Weights of a small GPT-style language model, trained from scratch on English Wikipedia.
Architecture: paired heads, exclusive self-attention, hashed n-gram embeddings.
Each number is 128 + 32 x the weight over the matrix's rms, rounded and kept within 0 to 255. Layers, rows and columns count from 0. Numbers have three digits each.

# o: layer 4 attention output (transposed), 192x192, rms 0.0844, rows 19-31,50-63,82-95, columns 96-191
# v: layer 4 attention value, 64x192, rms 0.0864, rows 19-31, columns 96-191
# q: layer 4 attention query, 192x192, rms 0.0913, rows 96-116,128-148,160-180, columns 96-191
# k: layer 4 attention key, 64x192, rms 0.0969, rows 32-52, columns 96-191
o50:078137118122097128183149198211139161149096103105120140081136090130150131103171144074102160106136114118094147207082134077144171149120117155158114161080045113114112158156197092083111193157141130110171151113120166112200082149131152126063133180115024238144163111151151152111098057131146162121
o82:142178125124077099148132161154130121091147150126108149143148104129125136099173096056059129151165145090097155156095154077137122133105093164139120119117098159117123156127143156079105129199130121143126079204106116095132100121107118163183162090136123087180149095165129125088138134115149138158
v19:122108053118058155110130095144093131145124103151108142127102108141147107139145103111079135089140160146160084126081114150116147096056158079143141120114079099112161069101134094110119152166105109124117210122140100176098118164106103114139115121138117085106186186088171125139165087175143139145
o19:133137115108150145081156128140120119217159115076102110147108104083107158188098093145124077124138168076121148179120115154122091121170182132078157099098122112095108107105077080164169086192097116116146069120181099156171144138117165154156158148125074070167151172167129136143152084221131195181
o51:105163105096093066117151161176062135151089137124146129150168124030133130107155117144063136137154100153080145148066121115158212100104096066132180174166155218073176129168086085157061083131142200156124115126146177049108157128128120133129052118110140143107161098096121129153143077146120206150
o83:113162094072110109146173140087112148047094099127127084140155142097147077115121117136143131126203150119092149159107140094124157112078123133154093155180096157127144126118102142093102123165101172167108177166104111095105127138127091148092130155081101105169126076113085090122110089139165175130
v20:229081127137161117145128190115135156129151123206112169114123087157123116108123156122087087094120102107108117076164154129102140136095144144124111125167149135145106100116137140130177148086149143084156137197067137112078147157121115125126157138170118116119068061161183224115161140189150105158
o20:121078126116114132185138176202146143122188045111142135143131129073133049125085165087148094089154127109093117116155135133054146151128152148136161111093184166111106098080117117139137120139132128110155184115088142160113123142133119077129172135121126129113118140149065144090132098126159134147
o52:027125156128105117141130121068125145125252129123141160154160114081096162146101090135155071054209102148099040098143139142158144135129104134052162139078084168119095171116110148113100112129124080145158125158180112154078102154114060122133143062079140105144053167155061166079203168135117061139
o84:108110089138135119183114138139129169093148135181135115147135130098126091105124147162109137059162179142152094147074160134083095118162146098063181142126065181117112131092110098124105138196120124151104151123129055078110125196125131158180162091053102116119086146113095123096175137119110091057
v21:179105166121076048127139131153146149132120166162104172090213107158102113127174136144102203112198137128118125108170108127112169171145104108084146123155149126096130139174125121153124174061169103111190142185086131125100116036123145112153058105105153136131108129119138091137131175150120107178
o21:183075108131115092171140134086110142092075101200093085164169180132162156113147149057132100099115103121125081060188090155153165147105024120126109181210099158159105081099140182154104160128035083194173140198160163040115139055160178104146141175061136187129096208066102135133126116113114087162
o53:124125139124071144174127167117058123111059123177140070107098163126164164078156159036113099156089191138130106106128103106199157107079053119152155157152137130148108135101131138123130130147069062132110159209151136136088103103128128116177165102065101163136140139074174145118121152120118087178
o85:113106142142094129156131113119066125159108150141111131110113133093116147074158153169084127148169135118101129117119117119135140168136114136139139159125065154113136135111136138177135119160112106119150119136177100118087116163107142108183154092097126126152113142096134130137154147133167140136
v22:096151075156127062131113092141107108117146119162142153134146183135148120126128090109168168076134186133123089195140076132142162112069127115073127101061090151137099134152161104119108117123108108191133135115121116208144158130160130078106097130055122103122127139137117117149145115172131172117
o22:111164120107190118125106084113144123111133138139052156152133134169128147115104100203132074159138182142085123147143150173128162105111084152081136151101117078106125112129154151104129147179138059164158125123111134108179078100134160107085161132105142162192155153130150092120170079145162069075
o54:156163112109137125163113163099102142111142122129109121147115172135184087105095102142133127133138192095082172188128122129134111082088173093069119151163145105086096121132150147103101137141168154101128152103094122086111113163141127075112125171138180099194138209138198119137102093165202089096
o86:103154101099104093070128162126114144069141150088116096132103130142174101127119116139162147139159161084111153134101128149114150108107140153140090147173145110147121126103091147130117103108181149133107167111076120131118131099162075141084080169113120066138130095108129065124112114172104130146
v23:113124112122100123113140183117118147108152060071105153105138165135169134099127039155070107099157099119122124206126174098169104137084128123106101114117102141084116107107149115083092141165137104155184177140118141152075155112135115130071097116112106129149130150136146166125119118147126081153
o23:072111196130039138121094123098137129230177142072158146084048147150105073115138135192076189102114115066136155099104127168167086130130097156146153101134106132138089140129103105131104098145154113161132068116150162200125147132145124121148105165126105061120121194095186130117148203173103124188
o55:069112145112095152127070127127123143169155137129143133113132122127125079109137128168086143090106121077112159090122149178131138150162083188145137104153111181179176115131060144132119112126176116225145111091116097127169116124179079150089104169119161107112128156095120087154171124147080111186
o87:112148027071122121082148168101074115090126179152128084109107148114168080162115089215179112127106183119067152128111188189182199083090114149208106172207120112144147112105116106141166150143164156157134186068099104130158131143131058153106075182075175109155153129000140115173105093157126116182
v24:175108140098204086171119158128085129140166102145106189108076158143148093127128090130110101072099064095106142132148120074112101143102119135061096116094114105130122092127105132126150103119169080115169120155107124153078142171132127083154148144134106119100148156168188193119119107136105133099
o24:103082206086100185175114128145120102138236117085083147090111149114140067065119114159093096085113096104136181140135117145131008094131094077085123091092163137176127067143102138110113082150172076156057125097130084206164158169159100098179165189134097038100163180155114182058188153097122152102
o56:098165147114114163185130099139165106111213170154150096129167173130075172117128099128108139113133105119166128112155129104146071122167093171078138157116152135116145120169107164085105140149103099139122141176157071162188158139136122155136167178082115088144146126170112175094175170134157101094
o88:093123123165129128111116110106133119072197143170139073096136142109136100120150062162088125128166103123131099157086086111136120064158090131073142164119099184136109115151090132100171095144128079135132127153136113084087102148136081166220121125106146070094070155132087139095169091111131156132
v25:133139100166088178130120180133023149146125158102143126115085117098116124163080131113111117107099089169162155148078100136204094108101130138099122152078088119127125124121128109145106093069136129107102077128181116177133136160151087132143123162111108127123114154130151181144176083074064118113
o25:161075141164144151147146115126156064167154127106110139041132141130088054087098083110158134163160120093139128186071151099074076077152197124139131081115168096079159142188115094140230099146170143061080134125159058118168195101139110145118175142195108133164189091185130122051119048153132196132
o57:090122142196148111131074121164150086107136177157144122070160113155142114126109083130096181110140068101135094173138191107084075159204146215188168163120110162073170090135103143096137146128149147100160154080138149114188195127122098202077111169168091157167146087149126075122139078201128173081
o89:111134108148150119092132146086146123118123123113161126112143110131141066124111063063121132106138115115170080165142174114137127071088131116104103170155146123110114124141112158091149104139151159093114123104072121099102151095191133184072119131159135117167125128140163136112151084142113127131
v26:149123126125149104112112102122118145134108137123120099148166120130155083137102195150127135161057151132100122117113131077078096091178144046106100109118143098122167119129124129162110161165143111132118164130071092164149084152108137157180112116132127108088189155105134098141115105083160124077
o26:104140086141090113118143116104084109124122167123125066165136108120162167147114127244134139149135130137139179156145120085134099094077145118137164122126129120129122166125103142105105154101119153147128179108156129140142103193097063152135103133119131032156070104114116120071123117106188127093
o58:120098106089153140105167107088091125057129144145076097165131088082081114135102127254126071134099091142124210131139145119128148092121058137108162113112152113174118129117078149120094117157106094176131166150181072126044159160107021116156078140140090045157093098088078166098130139141061126134
o90:153073144157186156191117089108144114102131091146167148116134184112074114126085157231151139080086095187126147114155095188128115131147122102119146121142142112126104085111137122124108148083097101137125145104184141144110175171148116089124123152134157134092112173140110148107101126135144143128
v27:117146118091196208096160112133125183109104070159161140099100065162188173116204134119186097103086185049098191122131171051130084132120122148138126182128108101128132132088094128103111119114074227131152134096077104177172100138114106129138097146192188196122112058132181180133084122104142145088
o27:057133173151098146082136180147169117153147136059233089099098064151184133047154154141166146031124145056141165166108143144137072154137159140188186163035127143161120052136108060113139088103178171120125119063119175159134063170089111113167100142161040025077108087153126163134121108158086179108
o59:071109168141062105147180190138125135181184141103110145130146130131123203089110120169194182033172136064106119199090119136139108155127131112138163194086051149087100124119081088139133079128149124136168107094131168144205106167107111145107138115125103145128074085162066108060089158148128168110
o91:130117209141082108168116130161183127119187142156101120106121152151121120116132134042108172143105130129146181167100122080154103133144054174088105093069063176135122147136073133085122134150150079160158112219081137120141118139097115164207190143111120091124142090228076160113130140093117116144
v28:143172137187163120109155165149055199135161146085142106117161137111183100097181101116071060187155086091119101112139108154146216128164110163148197085104139135114127132176129115150075132132156049124132133151189120082081148130116108033087155115110123054122215063092135081098035172157078102131
o28:151162201109160119141136146166153110158135137144079125180128083134117118151164147061121049183120102142095178168142125122206175089086130120156140095162184128169125094091122113113096154183149089159172182123161132160115114182187070125083155103098178163130101142156115123120128119084123040113
o60:181173150078102143161170111188097104136132069148120155142142092144140103141109100031145070196133143152111216163107131100198165105107157101128097023141146097185108125119158096084153109228134130104131175152174102127111149181125168118132173078110103118172211204208164162090154130088100142135
o92:131153112114131107121151161180117102077116132153160161120125110092177100137089117137108101115161118138089130092096145100148125189118121108135144090139150169194174117117140131104143107178144131144113159137169048083111091171116079152161101094117144109114160136127108091131147114112106110095
v29:141073132145192140133141137132120177109145000115058160153082160129129086094053051138110034094107122139142117166120162054150076201069142093119069101130085116114102115090146110098130103117184149080143174108063144229102116130179132116091127155128062190158074136091174236125162101159112183125
o29:106066193139098208140143105156101103191142106054107148099141175094054092094119150226145126107109133083140145110156131137133014135117124126096121123092194097144176137155148128094086067107152157202090110101125092210152151183129116151096111180167120079115121098151137202054152118163090211107
o61:084140105180126119147105143110157159122131190091145099143193131088102151157158138225134142081170124111153086124194168131127097157127100069087095187141111133145158153211159186101103134098144143175155109150063181127187139108110155174070132176185107097138105113152123127157110122126090156104
o93:078186091161197096052120147079158166132118175112070111138122143104161135126149126243213067138089158107158077117140114121156146109131135121031103197193135114127095159159167116118157103150082106134119116091112135126130086104139120158055100143089086079128118091079146122108137090152044133085
v30:141128140100134143133112108126131104160107181113129095170132089144101140157121189121146177137140147145128154110105151125069142113175132151202152144194180106182141161088093140165149155125121117151142099100125119121128055153105140135145128124152173120133165121110080086120148138119143132099
o30:112219044110141121116128182173128073099068165149123100175124149181168189155135076117139149114094125186121161156108141109126138061095147140164115182129187117132120148114129147155096105113133120133149095146144107107120118176104171124172119114140103114150129120169144075142124075124130136067
o62:112145093101146146111127156127142131141122142114110120131095098120127123129167162104115104150106105176099172108140134070134144118097123159138157105071136104114117172123138091132107147144127090132167097129137111119124089118065167113123077106156103111102144089132149176131119152095114147113
o94:145118167126128146182124101145107139171110067116132162182150094122084134118138160093091131127135092183111125112169068146094114152172164093186171103111176086125138147084209070165158154148104092136131097130152153162165109139102201080130145078128133167112138163114141157143142158133189135115
v31:121225121135129099078118081108121197114127148150120151107176126140158144141147138134120081132099134133103126156121111104141119142143142057115103138112090127141122126143117149132154091153153195125069104159087133114188166127099135161244153101149092178130108124135113119129119162087099108139
o31:140168111115096085134163136097096107071118118150151098084114090135133156149130129187135137056099104151151110084118188117161178122101076106112134201113085179162139090122130199062093129086099131157128146182123146089111138122170109136112119093113132131111088105143139101120117169074087097143
o63:110172086112126140115148126076134113094146136125115157056092101147126163167122091208161104088167168139159105140107172090144162085107133150076118160105053148114083150119139176056131127168119079104094132158129078127065127184109108144112163109142118099175104127137129075079173157126095079139
o95:139127115153128111140137126112125128102119138153153171075144103119132117124114106196104113140109129143172145142085178149138108147130157116083172115114118150110115119118113182105132123161162119103100123179116098126115147112144116168145158112132115087150146118120138101083167161121125091135
q96:096140143126171113110117114123139111120115151124138134122121123104132086110115125114109157189098085146137132186136088117110157104127115069132138133115128112118113105115159102103147097119148116128136144116134104139130135112153114181085192128140111117140198166147168124109066128109110094134
q128:111097092149100111134101139143130160144082126116109125131134128154146092104118138113141154163144099198149110143075119169115116106109170151178110108251147124138181169126157135127135158127072127094117168138101108142116149155152122197122146133125099102172182153122172122131143093115135095122
q160:171124173132157132153096075135152174150111148148068172130100134165147116170091136120098145164071111169149126138097119166109114091116126131115086131134158083079166182132118081114179093095169138105124164145042109166142140149161142114108120156115098135153121148088115169130132073137102131138
k32:153115100112122110146140165164116157141132105140142114156160117118149085149136107126108101134122119109108123140137102094111129135097158101114107101112087123123148115187177128137138093066143109090099117145137114130112111136126089141114110130124154103120114174153149096129128102149140131135
q97:127139148151118152168137150130106157132113166111173141123095133130179120137174127128099092117132121141167159103116115174119144130127116118145142142155104173108149087117128115120086131128144129150105110115121155075128130139145123114122061184102167120129094122161128093133115119138132096096
q129:171131149123133123196104102106084116107089172186125126095194073118219140109076120126113112149143127092174118136106097113144134143110104116061149134059112134179103086173098133097129092109150140109129096180149112100071199099087119098095164139119151128160146107151132124077140197163153071183
q161:160117160141159127169140124150090096113122215120147103090132104134168095118151117147099155145134163088131160130140133150079168128112111119064152139060081133156080103157161109077079140085221127101153068158138139107043244116080123144090175136083179149096133135118077086094093201130126053151
k33:097173129120122109133117120119116134128104161173102148168122143152156182115163134108102130111133126168143112151165135123147130081085146117175150149147145146078091128065144106133113120148097148155097066101108120126124105167141077144131143130154093101101143091121122162156107119091134134151
q98:114138096132110097113151151150135135114142129134177147160146122101145176141162206081165131093140170117114117134133141141169160140144144080151135068147152118104083163101145112168125103136109126132133116107122136073109107136137165108122173116121119122111144077121113148156120136131113151053
q130:125148105139099132091183183148137140080165107153160078149109143175163183124172138128116155109124088150132134120151134139105121130180157107147119132173165112160139162098158101130096196080097121151183129112168136083159099112157172105130163113088113152094116072129077149138105117078100119127
q162:121141109119116125150131184158106117101155160148118117148051154096128162154157133087170109080130142166133120131143121102149159094145107089138104101151121083118132098094147096182115150139115070166111147111151055154094078129160121094096176134123133127117152100118072079166122105136105147104
k34:215129121079085133184234210255166162145226143167143113213061080122101098149113124029076076115197087124101146162177162136142129182074208108120055114133150000187177115077247004110177095124160186100107107104132070136144109215147178159158166085103145147090157142183177139172157144167101225078
q99:064068134152102162091156119141181147102133091093143156142159112094140124154162175093161130135118078080102076098163066055078137179136160108138119043120152134218132179137195104203125119108150130089170160136111125079080078126108137098103127137120102127107107089129149165161116156081106174071
q131:095178127145065137084182188151151141115163061090179123214148106172139146161236145081106157127119097128121132113180121083046143140159185004139089087216232167130196213085204150238004255052119129144188139046208142049085095128148154120138109083091130139042135065104087145157093071014100112063
q163:080075131196092183084135207157154149125163075089160165154059137090160098204179116058151104108094089119145107115119092061093115110159190050149064026127132101149186148117231092240086132163141085144106179120123087119053064117155159074094116110082137059092125077103117123204145037065082184038
k35:136146121096135131157151171170140123119156135130124144141133126148127135128124124074112136114144134135118124141137129118129130153119146140160107126130146090154147133118160099137134119115156134135114097097142106160136104144127140125152132130132138149102136121136115123152145133143112166113
q100:218153212074239111145012018041138148047010116151047107036061146093090028051034125255008058219046221234222185195072251156133000157076065255121138255161069205026131038123001255000236125157146222080075255190007214246146209155152041255124072188245085094223153228055207034021200131159159041251
q132:176038241143255068123000000037083100153000091117034169011166086044096014096000190255087063149038209121135080176022181178196070132058000255054221222157055187000000073215010255049255000152150098024081177255023235154076226106176024209089069232237100049255084195054210094051155205187152093239
q164:164139210101255072102060000019146132052037174165073200042248111130041081008088167255023157183150176176163056121083231223173103255072034231124191255192125255064061096211039255000184080009160189064070144222081255078190255072150123244151000181209081183199042208108206091039160227149123057205
k36:102138121131120129144146120120128122127121142121144133130139131120139171130145129147124144115144139135125109115112117131127138131149108120125136135129131135123122118134131126132105125133120124122132102119150124101133127118108143120142121113136125132116119118126116123124115119105112114121
q101:126165136117080080124156156134097089170138120089141142147189131168137162113152148112146135096139122143149102117124121149171155061131145133152113113123133156108134108157150118125104110141089106145130068120186108165136123135116131115141143116132121116110097138174148126147131087172162120142
q133:135161112104111116100128122132132093112135170125130099125147137121153136115126120155141115109109087151150147096086141111107085117129150157147121172167127130142156108123124135091157145125115166110121123134125117141156133132097137131134156123154082141122119122152134131101110130146158114168
q165:153162169081133111175132131145093078121138178154094122139116130120119125091107118131134127125131132137126136131125161147124140102108107136120141129128121112132116093104119112099181124157139132127128139131137092148132146138135092125145190116119124138160158143138118109112126158158125111158
k37:255141166031162083199255255255249203200255178255095128255088133255064043121058149000108131081255123119000246212255140137099241133000255213248000000201229000255255213002228000135176174170181222223065126000129000176155084255168217122207205000081233116021210103246072074255203126213107255000
q102:136143129120107091132138146141093117112126109119177110114147102150168153145156139107124157129120123104135132118140138189146070089152139123098173145146097145181085136128119145129097112104073122087170111097152119128122109133123121101164129104067132152126131155160131161120126157138161135168
q134:153179123154121108099123169126144054082142126079141120115185104106144153136193110133144085115156133151152116117102154151166097107148151102193159179117142168149098108116157175122098139139155180099117052108119127117124146145125120111148135100129119148140116142136153158086122147129134129180
q166:062125115117097083142135068149084086136144168099120123105123090113162118153117105106119113164178166147109137102147084121109149109096106102101070097142133128157104106104135103107145136091204153068105114085133098166027136173131084123135094094161172089130090098118106139114160166147173124115
k38:159143162116104142123116160083109138099157128157114078090117076147107169087081113139086113141162140145132146129135130123123139094114098145157183118150141151089173132123150114112158109117147109099182141119131137148117142165099120115138108106105142148102100125086109139096093160125142108119
q103:159150173109167124103150180169129086125118091101132135113184113142084109085132118123169093182132136114138180101129120114093112089147157172161119129117127131176123086176108135072156102124099170145151116114140117161125032153133099095192121144058116092139136116158156127110114142148163156136
q135:183160090172085084157123127151167084090098106121147175110168126138164126131150066143192109119113110110123065091128142118111155138142211117110158122114146118145153106153164137168140120130117172108074075103157103137102158183077151110176098126104101119111134189198172132137098071132110073067
q167:127170108084105128105105079120157115105165094109142210129118070110049120209202099151133109138133132165115089096087134073171110175125104121155142157082129161090166139116095121132164134168173154168128102114129161203096108168103121113126047123121170086113086114154141123120171147162157109178
k39:130130101175116133149129087095138144140152127187140151172076136147117112159135102118079111158148116130080130117140048125107142154074070097140125107124104126176129141111147118151112129124158031095114079141137112165139151145132198107063109167087183102093162144108112132147141142105148126166
q104:148165128063114140143129151121163094112153138138085149127051126121096110076107125134136111141157135157099113164129185111175135147111137132169086175175151105105159116093104120113195142170147189113098136141109097123171145134127187156134061118150179119178124123127161101141152092130151123140
q136:093114090124111163138147131128092171127134216128089139114033132137144141107089102104168129147152121115114174114146182102131160098080150179142082097132110090088131089118120116127169102156138115150069171143146131146175107128095140177155125151144123133143162112115135048123116062112114095089
q168:135180119115129143103102113077236111052104120161096147115096176145115157140133144126126162104141147154133101145147171125176111121127157151157198187175116168094134157111129140065136160135079147154058137113104161080223139113099135132165133134092158134145146127169163140151153128145156119118
k40:113058092119111149120128094093176130130102121111128171107148175179135104097167105109157162126112091057131113116095089128079152104118166114168131090148112116179169138113100167150102171146135114134068107173105080126141133116092107116137106162135130098144156112169191137130148090158157139139
q105:126181107141163155109134149126157129092136151121173123096146150096162116110148119117174134136104094130162117163101122138075142111182124162128153111136120130163136078142114112112113160086101160123104099140173080095090100133161097109152099110110125111125104097138113135136032127120132163133
q137:182078142147150151181135113169139142082142154117124152051174140053115070124124070139154104092138121141108111140139106148148084146147137129084213154145081164122118101113094113117156089129105195074120156144145135111155155153158136151115113152137102177088082151126153126153098111140123167136
q169:142143133094135111152141168112119097104122086128183145105121151102128131137192074120202125102105121140125121130094142138173108138153112109111169142145153120119083047085131135118130075141157149105120126095136115096122154093133070135106101117060133136146107115147132149110106159116143167154
k41:132156163136127145138107137091134153116173112166112144138159128185123129115127153103074108189130150164146113101160110158130138098154136118115140091147148126164131145153151128126116117139125082124139134125142180160144106162132136121163125099077155120170133132134121081105127136099131136129
q106:126142141121112131139138151125138114147146108134066154119124110169052096123101157172153111124136138117116105113133153099167179133062126129194111128157119180111174140137122130095149115121143132133093069128092146141152118167150135094114090130145122115151122133157141083150175117157109109120
q138:123148103151138130122133170136186189093118098206085112167091144130152124108068144155125186108098137111084119155103138151086159161100160174125065151185140119131156116061106111081143116115152148161145156139048136078133134132119114131075188109167122166181196130111088091142114135130066112128
q170:178176123083113152191141110122111069136169136099072132147159108158056099124094157150115155128136098143081108156117128091114147088105099168168129134152119150162159170087118106121124142153133138167157098143135106133191155137110134135115189097128159201112165104108099155115143144137136124167
k42:132074122125116135087120119135173125126120128153187102172107109118136076140129162128160088080098138115163115131122102093146147131178151116128116129133140123077145112131116138134186154150109120149115155123155134127086118120128115117153114142114143087109093112111129137139135069157135157084
q107:099138111103099148137141116139093079138131115121151167159192104095137127100150106108172135103107069128116094133072107173107129120169173117162125105122124119149139089157140108120121141147098122102150104118153103099134110094143097082164104118077095135101088125131143161126087105129180142162
q139:157165116095135123132110164146150075117118143149131169121162144129102106127164109131161083101171087191132123181120145143161115106119136117174171181132127189114109109101108136125114140184133125133117081124178092132153111164169128081120105142140109135139071151142151103124140103148190162194
q171:125114147133121080138118137115097079157108138172091069117111136087134106114138088123122141091082132090111200125102119138143091108138110107053166109129158063125064070094158134203155100140146131089121170098137066102054144104125089122162189129116197048091188145109157181141139158103149131105
k43:095116176127148133103123133088096143089142166160148135090120102183096131107087133160110140152176143134149136110157120138128133103121172150135125120149126128154120162118150126088108144135146152165178140128085141129130097139116121144100130112155089163154109131086144125111119185116117135085
q108:111161142161105119069153118134153126116118093105132171104195135108069124165135119118167174153128116084136103120150128110136132126111146121134095153130152164164142114162134152068137113077106130171133112097153155116138091114176085135103090153100109151065092145155125133169102106091095122138
q140:156143080171088146124116135123180109070117106099145137152168097094138147165168135152120142118110130066168126056133109123130066151186172095062148155099119125152116159145160141135126140099145138126193090100096141129093112117148118088147134180092125191093110119140117225165108139082127101131
q172:146157078098095089153118115121081125115135133115147132111133109086082148144141101118162078120120173126076107123107106073168108161147095109137112107141099119100138133102101156166159123121131153159168150148081106155116111096108113116086099132153198131128138099102119125126118139133173141133
k44:137110153132120153147115135151114131089151179160113118135177090123108128095128158159086097168148139167091122141111125097142143166123112103134124142130169115107112133158119102110129122119177144099102077131166121142137103146129180125119129095130135119110108125121122110135127120096084110131
q109:101113096116126136131142116110103137131091161141147084098097119143151168117143138128096150102104162114187164133095118121121074090166144144056164148150104105137127120111128112166119151170135111095135178155164119156066101133151159123197170115088113061124151144120101124136137118129163139120
q141:136093133065129090149120156145077187164156162088089112110076130077085117107100130083096121138133169179125148136141133105075118114093123120115151159115079083143142101144113123138115145171149108077125175115128088112083148155190094074137130137101134106119108084126154032156143075137194165137
q173:061118094159181150115114104165167169116104136163151139110102119143158143084137097127132159160168122138151125100127133167096129163122159138096083143175162115121146130126142149117159183160133145056145162110109148110113162164131124138112104157130085126201099125092124128142094112166151138157
k45:115128153153158121139130108126162123168141069095077118136118132154104092116110167140111121110071127119130158115141120120086158129117157157166159079085126135115151172145139090161101138148089118175095119084140125157134131124125130119095132161153093156118152125110128106182112160114114139153
q110:109122094183151136127133119134155199115126152148172107101073173077122108132091122123132122109126144135136138113137109058101146146116086115099134121147102099136134142125127119155156146084143118145118169125103160098069113136143130154062109141119149115137138073072106134125115147112109178077
q142:147075137134167147165129104116135153120137120098149128121139114085111145131123157126106177123134193077106145134145061117138130163150106087060169129107077089112109138173147149160153125087086143116130172154101130149125140128142126166126124114137112124091150083082162142167121138117104116081
q174:119137130139099133144143152124173196118102131143218176102068125140141193128172115153165098140092116120158116113136125092163160200141134135182097153165104138121100149156141140069100130115107086119163079161117164088196092085119131153130050155112112201197076112118121127188093087063104116094
k46:150128104124122144201164160148143121125150122127096086109178150121162151156162088110086130146097112149113168152118119121113086133106119114081119121159109119161137141167141128136116118131113119083086088108174132105152124139110167114146143145117141175127147146169140139133115118108114115157
q111:148090085181135105110153156140126188134136150174117116110038134153095097140075150142073110114128173103147135115152152104140113128081132171091116139110116100089136128121120104123160108144122127117138099124074158144091112191144141140117160148120097088158166139117145126131153117114076142105
q143:150079114159132147186119141107102184100122077109159153122099130083127136154080162121143189163117176111115091119131105110105158150145153113069161113104124106152138109160134122167151087107136151111135153147084118106111150104123123145097135122139096164137191063115128122114124117131067109107
q175:109170096126118140154117094153121135142121094099141154145148128145121155147088154142136153176171142153115111122134157119152121118115146180155085143132130148098143174105117125077119187119104102140178116116099157131170117140083152089092145143162113173167094089103141168119103074142112134132
k47:104144106135095123109090109125160111148118111106174136143140133134138112164151150117138152105089138094118134086149146095165124161195114090133112107147154112122139147140138132140148116141113113174098105129178144151142121100107149119109113129117131129085122111149102118149158133158146118134
q112:134166120163131106128146151167141132149141130076131089148074166115176164187103151082133095132164137119118124132137135143164149064134139122088133085120114119129099123135177073167098120131052143168160091134141099128121148165118143140071170109131107133180149167173160155123121135139123139112
q144:192131112148142105142075086122167083095091116060142164098224155079135127177166148167155143131130171132146122083116107094170115124157117095084159101128115162112077148159110132142112120090125179114131106134122146155127131103089131162082121112137114165124121144110143164133128128125086120135
q176:129142189047132067162152145148085141133116180128132146089106127128164107109112152126143102217119149151124172143125139108171137111108106129104126119135130122116085113113099102059112123134151141123128071141124131188141154144122092125056083115131115133199116161164112102089113168150115104151
k48:143170153102116139156082175069113080115166151157099098154121118139097125090126099129147133166154145174109165160121193119164105130102061147154090165190141148129113106096095126091132103099169143129138156078159141076167159162129137104138113110152162142139094109120098139078146168152126146159
q113:161140133103085124112085155108136084135137093133105135092143167171164157095126115125161150131145122110165134153085116138143093074087163125129070125111149137146081131163101135105112101108109126152108108151124091172140139114167120100139177141151134113178102158186155176134107094164164148127
q145:099115072133104146134117112127142089059129143127127126091173127115113139146138097137130189145105112149143112104078131189123122153160153146143068149226160152106151171113139129122123177112128161138135124113093134080155142060133188154118127157083123162147125152126095140134115163093155117106
q177:143128083081133127144110133131105138113156147143119162166138112126101133153189120119101130109108209128142120102087128072128145130088108086153169149072131090130118137121108095152111100133159159129102158092143135158085135145172072122102110133125135085132095076120114096105046135156081174110
k49:103139136161117092100099135180116104130123110127134123178167111069120141091166121134121124189153146141110096134157119081117147114112093135112127135117118157113104102124159171098111153124104138127140141117172142135175065144125112127132101091105143103141134093116122091101098157130108087143
q114:152115118083133152086117137130142022113159198121093159139136105099128127112178097126164160135121065169118164149117102109071146159140115146170100148112175138191139109146129128075148181072167136123101117081146147134185110115112095141169084117133149127092073137147125115141152117098115141158
q146:080120153091133110087174104146154063167104180207109102128112119189113101087120115142132172156129085130154159096131182184088083137115122147185023144176154133140160116115156163068120135120113141110146139099144102119124155122140154090152111161085193107130118143187101156113180135135165132162
q178:140078091161168151129107079097138102121177160099147133077091107093120073135151098138119093094161111137093110136140079132101149130145117130152102140149061141162147128131132149129104120091126162120118150114139123192116101148165123100079088084131156005055145107104125053120162145149128155127
k50:147099086144190147118150156120137107123110088153133085164114121133090160127094106149151124180129137145140164152100089119104158098064127149141138146161120126108131120141117159164119100126143098084153171083120114104086148142130098112113116122116154113062166130110161147124093164119094072127
q115:119162128068120131098114141152156100114151142110127136131157158112113145136155107127158096123107144141126128145165140141138167096126115169164090131101131184139171068154120130052144143139091166150095115128125107155150076153100113142115094120157143136126116110165151092157132092112127140147
q147:157105096174092161145136169149116157070147124112106144120062152078160112169152105126142111087069097152122136146129155109147130107118138153123087112145166140119126105085118113118101101154172131157151148126145162153143111124119127120073139147125107166137171172137060157126091083062084101135
q179:189210141081117069126113078094135044138128117022094131144131145093107132194125135124104145082126155165141096135116129087153107140139124118153160158121138164095135099090169128148116106102128137158083157123147132163112124112083123121104127117124157152073134142098146118108168135119139098188
k51:141115180120125107106118113137149143098109129165170138168101139145113095086138167147128077083116144063165095107157079091148142172101126127169137158151141106131110084108117114150159172130112125133157100194154103166126118125118118111147104156126132094111122129137118135126125101117150149131
q116:176146117124134103137124160183072083153127093085090121156135117101109088098088142103117077127132147140107125090116192125168112029087176132105115122116114115131114093146151123106171103105073124120152110116147134148133136184113097118115141126111135108146144146154212164108149132160170145144
q148:179161082147153103138103140138150092135098088088154164136161176105140096161122119134196126142125145104133120154146147080116127088096156090112087099105136192104092101120153148109160090141123146099078130102153149121144173182106113132058130100161119151128128162161132105113107087124106143118
q180:146128179078097113167113070183096096187142112112091139158112063140177105119109123123147102188129136142094190151103134084157111055068146186131147115120145104094121153111131133093145156209172131133164044116120150195180135158112119100078090145147135089189117136136167162111151087127183128151
k52:135099078136127092086100116085155082105129117177168144177113117124098105129133111138157169125154135096080144129159128123139135128104070155160116109174156137093123158079074124152143150098119124178191129118139133092142156140124130120100104115143160111129112158105118121115146141131147094100